config.toml
n_layer = 17
d_model = 160
n_head = 2
n_kv_head = 1
head_dim = 64
d_mlp = 640
vocab_size = 4182
activation = "squared_relu"
norm = "rmsnorm"
norm_place = "pre"
norm_eps = 1e-05
positions = "rope"
rope_base = 154000.0
rope_fraction = 1.0
qk_norm = false
attn_scale = 0.125
bias = "none"
tie_embeddings = false
parallel_block = false
extras = ["local attention windows", "shifted keys", "gated attention", "hashed n-gram embeddings", "a smear gate", "an embedding shortcut", "capped logits"]
init = "trunc"
init_std_qkv = 0.0547
init_std_o = 0.0105
init_std_up = 0.0547
init_std_down = 0.00469
optimizer = "muon_variant"
lr = 0.00521
beta1 = 0.9
weight_decay = 0.027
lr_head = 0.0057
grad_clip = 1.0
warmup_steps = 200
schedule = "wsd"
decay_fraction = 0.583
decay_shape = "linear"
final_lr_fraction = 0.0
batch_tokens = 8192
seq_len = 2048
doc_mask = true
train_tokens = 99310000
steps = 12123
dataset = "wikipedia_en"
Each number is 128 + 24 x the weight over its row's rms, rounded and kept within 0 to 255. Layers, rows and columns count from 0. Numbers have three digits each. The size before them is the row's rms in percent of the matrix's.

# layer 6 MLP up, 640x160, rms 0.12, rows 574-614, columns 0-159
103:105134147134144126151121143106128153197101165141108129088115173092152127111135120157113174113072099123127168118136117120116139157144151098137152165120103142092117136145112155185102156116092170107149125121092134156161173104163101157117096119120080153136102128137152137107116129130133105182112167115127110154106111124146133116039172144126139177145131136105147126126123144129123117106124159105132129097116123133093123158106109123114124109128089158137146130151144130138098125137109138
101:128140146100147132119084137110113108144144167126148135134115114131127146107130139151101176127126113096070071069153138151109127121112116151139106112177098158127122072110174161123134113134103130107130137125136146078141118158159140134128158135125154135107132180134088133135115147108135145075141130137147110113137122154110124149144113105106144146152092125188154069136140127165140175134143135111131131122167139168146110081097117117150121116114166135110101108067087133138124155136133150
112:156124127159138127166171176141117106075097142178139133111144126094101104144123120146166151105141137136123094149153111116108130133117125122146157119141164141147157166139142160122130142117127131122135134148093140107099140131121141149163123172153097130148117175095110112109082088210094115114114118143136105108140161125126111110151091144121127150131130103098087141146101131142128151128142147085123112111132148161112131179089136131141107163095150167100119107126138136104142130117184192
092:112125090113138184118109094099099144095123187122156134108135143141147122129138106136134101122140149123121112103143149129161140101157138191074113163129121145159137140104105100135122115153089125088133116123070144106118070125143147094125112141123133118165118104168094113160137156145159114123118141108100147131146161105138164166138139117120161144143132124109123142150188131163135144097167125159111171128131128111121146123104123105090178092121145139079145117140121160133073151121118116
089:151100124110167169149101142153154131059121192088124175140101098117090135140100105150141101090177165131136122135106113123119113101142127083147130146146161122096111107127124135150115101099122102136167162104114129129095100103108129129110186148117145100120174130078119125145115138114136117118134134109100137151152083146094129145118118092145095106149139107154169121110092105092148143128116125116133124132129143121143133104120137135126122136178142146097163128127112108142155128155160194
097:142155121114164113112091127143128138120131148131129118147126115155120122159131156103110121166116121169107139130154091171126127097111158148125116140108141087162119147094108154130123095102122109108106154097149143160110127119129142110087118149168129131101074133177149128106124124150073143122118179116135126153168106140160085099112105160150091144131121130117124114080161165147172132162156134119161134083130168072124108110104118112088161167129110144094129136089105083144151146115125116
102:147095129136090067131135144166180167162150187167119127134155110142109167100119130105144148177159113148143112143169161150115141181111159107089115120119129127133117146144132136149109129135126095070140111132153086128158124112130143125130124187117131112107147102129130110063107124134100144134127106126143115116142066113136125137155141128143160096113092123123133100168133154154171145124117132152113120134180147145165093104102164109145146127138118135103099139147127094129131139103120121
093:145160140118139158157156144171123145102096134130102076138150121096117138127130170128093145134097135140119129115137103165099132133110129131157106107091173152178172136097135109152129145124139149117124129127144129085119130122143141141116119118132150149065102117143135099110137124135132084093125160133140144168137137157099108074078191087156186137121125076129154147088145150141157111128119135115144132155105117137132057114151113134130120147131116129106129114156143104165107173141111111
089:152142113046125204123133145170093130145106089121122096098151144118135152153147095142171119134140125126127096129170128141091121117113125110130164119137127146120147111127118102163119091124146152166156117119104116100130130142098097102194144123137151150108121128106169173140138144110130144128092104150145144107136135125106156113136125134120130135135092081106128117117122148125122070137135083134173110113126150084152142135130139129123144149159140127144108081159108158161166097133083090
090:134123121142122126114173124113146162158124119140164145108102142146119129145173114144106134106136180142095122139146121132164108170180117135096119139135087107135110105120079161143084163122108095102123134103110159124097139126115114115109146171115104156103127171132146126104111145148115139108142116168088149145139120149160149120109160164137101147125133152098172114151132157144093135143109070118153099108156099152131090131129155137117188125146126155121119088192123146087103099102152124
103:123139134157104148143139104126148104120137169151117101144135150157108125127141122095108138128147173142112160134122107131119123137123141087133144126136139130150165148139143090170119072150143122133121098151162110111110151195116132145134154204174140139117121143180130163117091155128091119111132141174148118145049102135124165120070139162141150125112102115147092087116130117171116089110154149110102151078136127132129122101092121110123142132106106127108128149142101126114146119110121165
098:136113115146146119122093108146137109087141081103098116142148154092148133115129129133154115120097156146054106139129137138089134149129140118132125085143094071125099116164148134150089179149124114099124088102172115104117117111125140130127158151128169140143194113136115105127131116111135093136117137081135141139116071110162142135171134148111144104170119119127099124140108161152106122131138149100149116066136099119151135142163160107102128138128117108172097153155116097108143104144095117
094:114144143083131124096096146180132143144135096118088174123140131094148145145121162111098090124167108131138133127150152182114108097162157159124110115171119141138171139128115133142126137115170149132129168147157099111122129131125102158118134115164166148130110118130160156152129116170110123150149151163152117097133113128114148123134165110129106140134115119130101158172153188156160154088146141160082073099143129117140087120140094124165127129087159160138151159146119103169125113122135149
103:131080116109097176111099139101165144138131139132147115114140136120142154103159131160110111155115170153156118128112085152145094105103142140104113140119149105127101126140109162148124164151140141136170107098186111143159092128127108108099123114122155133126111095162146169127115138203128081099125152139184121118123143140094091139176153137105151121153110119123098113148152153134128134167128121104134096119134126096150101125125160116144155097165120145111119174135122130106074110176155113
095:104098133098155173117115143127141102141131158103151103110097139127134149115107099156126141143128151137149119083112132146035154114111147136159102167120143125148125161156126133150096107099122109136150170092128145110132127132129116109081167114123131160112150136099121121123152125130116119149084141146116131142116095106129142112150123124104134146110131125157156132106151153152109141126147082164126086077109123099084117171180172094114109117144132107090143120152080076136078134136129160
096:094142095113160108141151131131101136145116138152097123107133205167133133117138094151050134082148129136149130127144144120140122060094094130143101135118085110157172144097159133111108132130134099150104089141115109095144118090136121167163159100119140144109161101112179120128121132114134130137157106134160087129148129134121146156092161114145159100148131131127160140087117164109120170130127101146156155128112140156110132176125083126119124139145169143092146126102128118137145122121116114
097:127124139149094118131163139087178119092100159133101137115107149111085112129151136123182131125158100101125110141109154150086172096131136098154136106144161166145106135142084132136144115138142178108141154125143084137120166113118149104105116093156086112127094167100117073140141095144118068145124129109102130130140127136163149108150133120108174176149106105122135136139168097098169095150134135126152124130115144142113149147122095107171146147161152121143090121141152116082120122126123131
106:154123106101160112127099170116128171135136120139124106137118153139077148114102147127159117129103159119129148139090113075103106141100092140138164152148128077138166147192151142144150161117188127131157090135124095130100146115151141133162092178107117128176145113137165126136167134144111156146134097151146127093107137139096086183136156122134127137163124111138106151101161147109109123107132144081120109139156171095123095130118136120118126156104116125096100103132131122094152123144157131
104:110125126138133173146141144151157129137134125150089102135179091141108107098105102121118088137135149122113102090153137142069118109097133137130182146088134089119130159073145131119107142134115130128111107136155131150119135148132091115126156173108139160096192161126091126125083143198104150150100142139144127116114128119156147074138111158174150134124135128147134103092097142103108149092114155126144149131118111098122153102132128111140135157144135091123131114159157149121099119104076152
094:111125151115124118146137114101131126125113115114193097122110134113140137133123099145141132117128137145166083152149162085121141132121130105137091156164099087124165147105133159134130084135098151125160102166140119157162144158127146114118111175095129101153062101122121121123115127152151154115147113112184102114078150074123141123146138156175163112127129096109088095129145094146127112121129113130130141137141110201138110120107146128118142142135126113144056135117147113116160153157111097
106:131136161121168108109132120141104177182154149095166104122109112131098073097105149144094117108129152108113171169145130156071104127113128135131094111151102100102074147074121153133133101116095131123134124133139122134110146149093124057140098131113092140102150128090096063123121113122136098131113143121108127160143097141130143175125111111111124149061125123110128111090106136141108154127136101116088139131158112138091146120130108119092102124104124131158136115121123146120119151136158140
114:115141112142149133127156113122126084110140179077143143100178130104158132136127131120205133099152118166131112129149114139122160148155106145127143078126148142123176130106139110135119119157121159092151119142163118121163092125081126120118141179122125139112103133143140145127141140149096112126139156126140102097055134161153107119133083134131115105126064134183099112129126168158108146160157155141123151108115127132138153113128094134153171116166150127149142099127127088095145135132127097
095:118095091153158204136133141144074126147144081132106150120139131150128121151103157127116136092152106118136117119110140130112131108145103106139092148102110149127151090146146135164138138121101139076140151116104083166120116109170084143147131096148110163127135101149111144149095106122107163103149165066075135155108140152129138127156148125119135148109173161135171166118165127109130124114139104137098084105127136107126155134157128130136133102129171153134102112108078100114110092127136130
097:143133145104096120133091133127089137159128147126133170083133111142177129126129110132134136130140136184147126151129139135133082134145103111103126150117119136133102144159112160160168116098106133151160122157140099108125103109148164132124133146102139141078131147107121139136122139118109170101082163119136084175134152119127155137156134144111099096097080113143131115101119161042131098134129151118130148136120152169124143097157085133136200134136160112109116128127172111111096123080138147
108:086112134120177175152134101116100152145138106158099130156163133134129155133117132128157130123158172126106152127105121112110129096138109113152122134131150108110131134100143150121134088108148166078128108114167105154147117112156136137165167133113149120156112158116137161088131081157089170138173099101099108101090114174089131098156170137076113136112146116103110147141137148188092104137146120143119128177139121146156173142129128114094129146126123117119142115116124182142115134165131109
111:140151141134169128137108100090130127117124125135162178129109153101158156154173161153114114091081159099163110111159183063141154162137108120117120136120167099111089120127100137119103158117156124157115142165137134176125174165143133122131152113140121115138119132133140136140135132119127117121144088089085140122141094139139095091106145112120137161106139172102136148154119129136189112104113159147139142132110136140171106111137107146110099108124081136158117131111158177120112115176126136
095:162130088127153155134152133087139139127136109134090133139124163148134123097137096113103120112119166128150158125118163098132143124106158123207108122183158142117128135152175155118143114133135115166144123142106152140165122111125154191117111147099130160120121120165133123124106119123146091097155127062189125126106141114094110099086127110154133135125175128164136139110127124133151116123085141162103115137152156104100152137116190138144122127163148140123160129095114148111149165093113120
104:116103146117128125121175114140146157206171142135117123118139145152118158146115152147073109151094108116124030110126173114136173142108107146152140133107176139122087098118121127147128133146122131112112102092111133121108144114154114101109133093145086112132119135124165121124139145092126138088155159114152123127116106141089111130135164122145108112152140151150099134134118159115107087152126079095128095141076083156147166121122130146135116156132088131123117134131156111134144140158146155
102:148113141107163100134132171167143138114115116129185117150148133165127129119125111123088135103128108152112123141126113138126161144112118095147073120131140094138156118110112121118135100136097107145131169122097130108128132130138114094136108124144110143120104105113126113172122154129150118155135152156087104153127094148121118181104154144153113124147036124116114129128137129142137110129100115153125104139140111117096053193123116128078102125216114133112162126117127130086122148148096126
096:127157144094117194112131127137111136115123125131114114088144123110110147157110116134153158127143121141151145114124151142140128123121100152109121116138089142135091122141101133147116121127157127144110118105154143105163147116113145161113156111149103108108119152139083156151103130167123181137118143127147119120085116116125149217118111093173117122207124125168082134130102139053120104125140138103129060135104123138165158124137103122123163153126123123101163166135089150114146127105129127
093:126127107154129122184122100090107121141161095128143122171108127096151104109100117163173130153123147154107071091131109099105096069112134121136087107124076127114127131154153129093098140120147097129092148103142136126073096129096161098119142136179140147124189134133112166132101126122112128100154114146153139105143128125113125086109111113121143132131130104118107156158135090108111104147095179136125122106130119078141137132148168150129131162115095105136133113133117163080158122137110125
089:139220115069165156113107144165072142119142117064143105093136118135114141148145102128126158104142132171148131113136177084146093143149106138123138152132099155121131134139090114118112110134150113143094091128143104114130154124122141150168128155091113135152123123111141159164134109157142122119123111103134140124107162153126142129142085120108142135093086112114144152098129162124091079137139161179127111125098120152093142105151088152147119132127120149095155136101142123113109100111111138
097:084122125066119164172136109135134151135117159144156128106127115100095108082139159118104145135163169153121141128135115137136135100127170093177128154131171124134140132081130135140134107107144095155150109152134085120129128152130095108151116115107139123108147175154095101069106154123165072126127124063113134140123103119157124149107120106134111162126100122149141072140121157109165148159121113123165130127126118109149094173083128151097117145100110122149088104125107126134132118145110119
093:098146125157139100157095178100118135218095097119107129074119097127142123087122102092118137137138125122110179112165099107127173122131151186140140118153180140110078145132124120150154132160120141138152116131121128163119112129174125122114129144151137162129106173141120114098155116112128097114137136121098069135153150136122121161132085127163177154112121101104127145130113148124139105118109119154143118142125103151110137169116142165150128129122161134129128144126104094127151140072134136
103:146120141117116134127103127120133114079119097115126121134125123119143136130160127147136123107115132105071139145132123088126135065132174100138137067108156127137147129109123151151160165090135145134162158159119134107136165174134130113162127117123151144089158155134143137129118139131084153096120130140138101129120083166067056129123098077124096149160109069102132157131114120132133151123090119086132138158127125120112134099097155109118114153191129145104134137131128157094160097118127112
104:127158125126113088127152129113104143144136187122153146107143095125145122135153168096119140128154126130087129136144154114108125142131114151146164127127098143124064126111074108108138159169117117128137109136128123156098126139145136131125141178149090142131122121095173143113129094113078157127113165171105116164123157157127149118150139140139089134133067156137119090149133117074115150170153099156146090091100138110120100100128162098148170080127121119114116086145120117110103151105137161
108:109133123090090110172120141104160154100103118137098107099138113134145120159128111152120148121159104077120115105147130153088171115154146113091126152146117149109131159163106116172160078119115113103121111132122148122098104095113126138141133128152136156131138136100138144106095108133118107074117124124168135156113150118131134124070129134148107127133088116129174127097155135157102162149119098115093169100150112118158102136153143149120149109133137122117136200117147143192069135143086121
110:163122129122127108167148174089140144125134154148110179161159130137118137125092128109126140063139103154176101154098144111148097154089170123156102125135112156132115163062174125121141135114153160097180142125138144136110116171114120149132107176110127152134102131112116113140142109140145117130084134126134121081130100156093159122141180114134144116150134146142096140079108157111156123155155127129128171112124127090137115105132173124146127098119107106184153116136133133137146099148133120
100:160130128148128110160126152109132114119110163117128106117119112160101133128097118144104131115143149128119131144102163117074184141104111123160115104077084138111126118097111134141106136143095098153169135146130166119093152125106157108131172131141122174110143134134173102143083077123138106105098128113110124112123122108117141092104104144126143105133097069123114127117137139141132165081132158134153120122199147146148128134111156129085118079120138106172144124118120108119125135063184143
100:145149099114149113128127109165147169141124052083129199124138143123117144142101132095157121129149126101112131148096139108109082133182142103099112151127124142110130128104138123174151148146165146132125134133113165151107159116128124102156111110139083132125119158156149106092120088131137120110102143142113152149098132122109154124097145083135114122188078117151112174150129115173112135133133097162135123145115123119133094134151137107120162188128135109144114127118107070164147136134100148
102:134124122106138110117171115092093101139129162080129093177175116126159077133066136097127131146115152084149077121130133151126138118122177115102130102169148156122142112111115122116140132091173133128117097145155084109159107086128110150110126140110174116089110121108129113140125144143141159100122121112128112086136113164094118126119154122123103118103139127131108137128144147097164158108163140111109116132133082099135158151109120104170154098117162132150127082087172136151142158124129152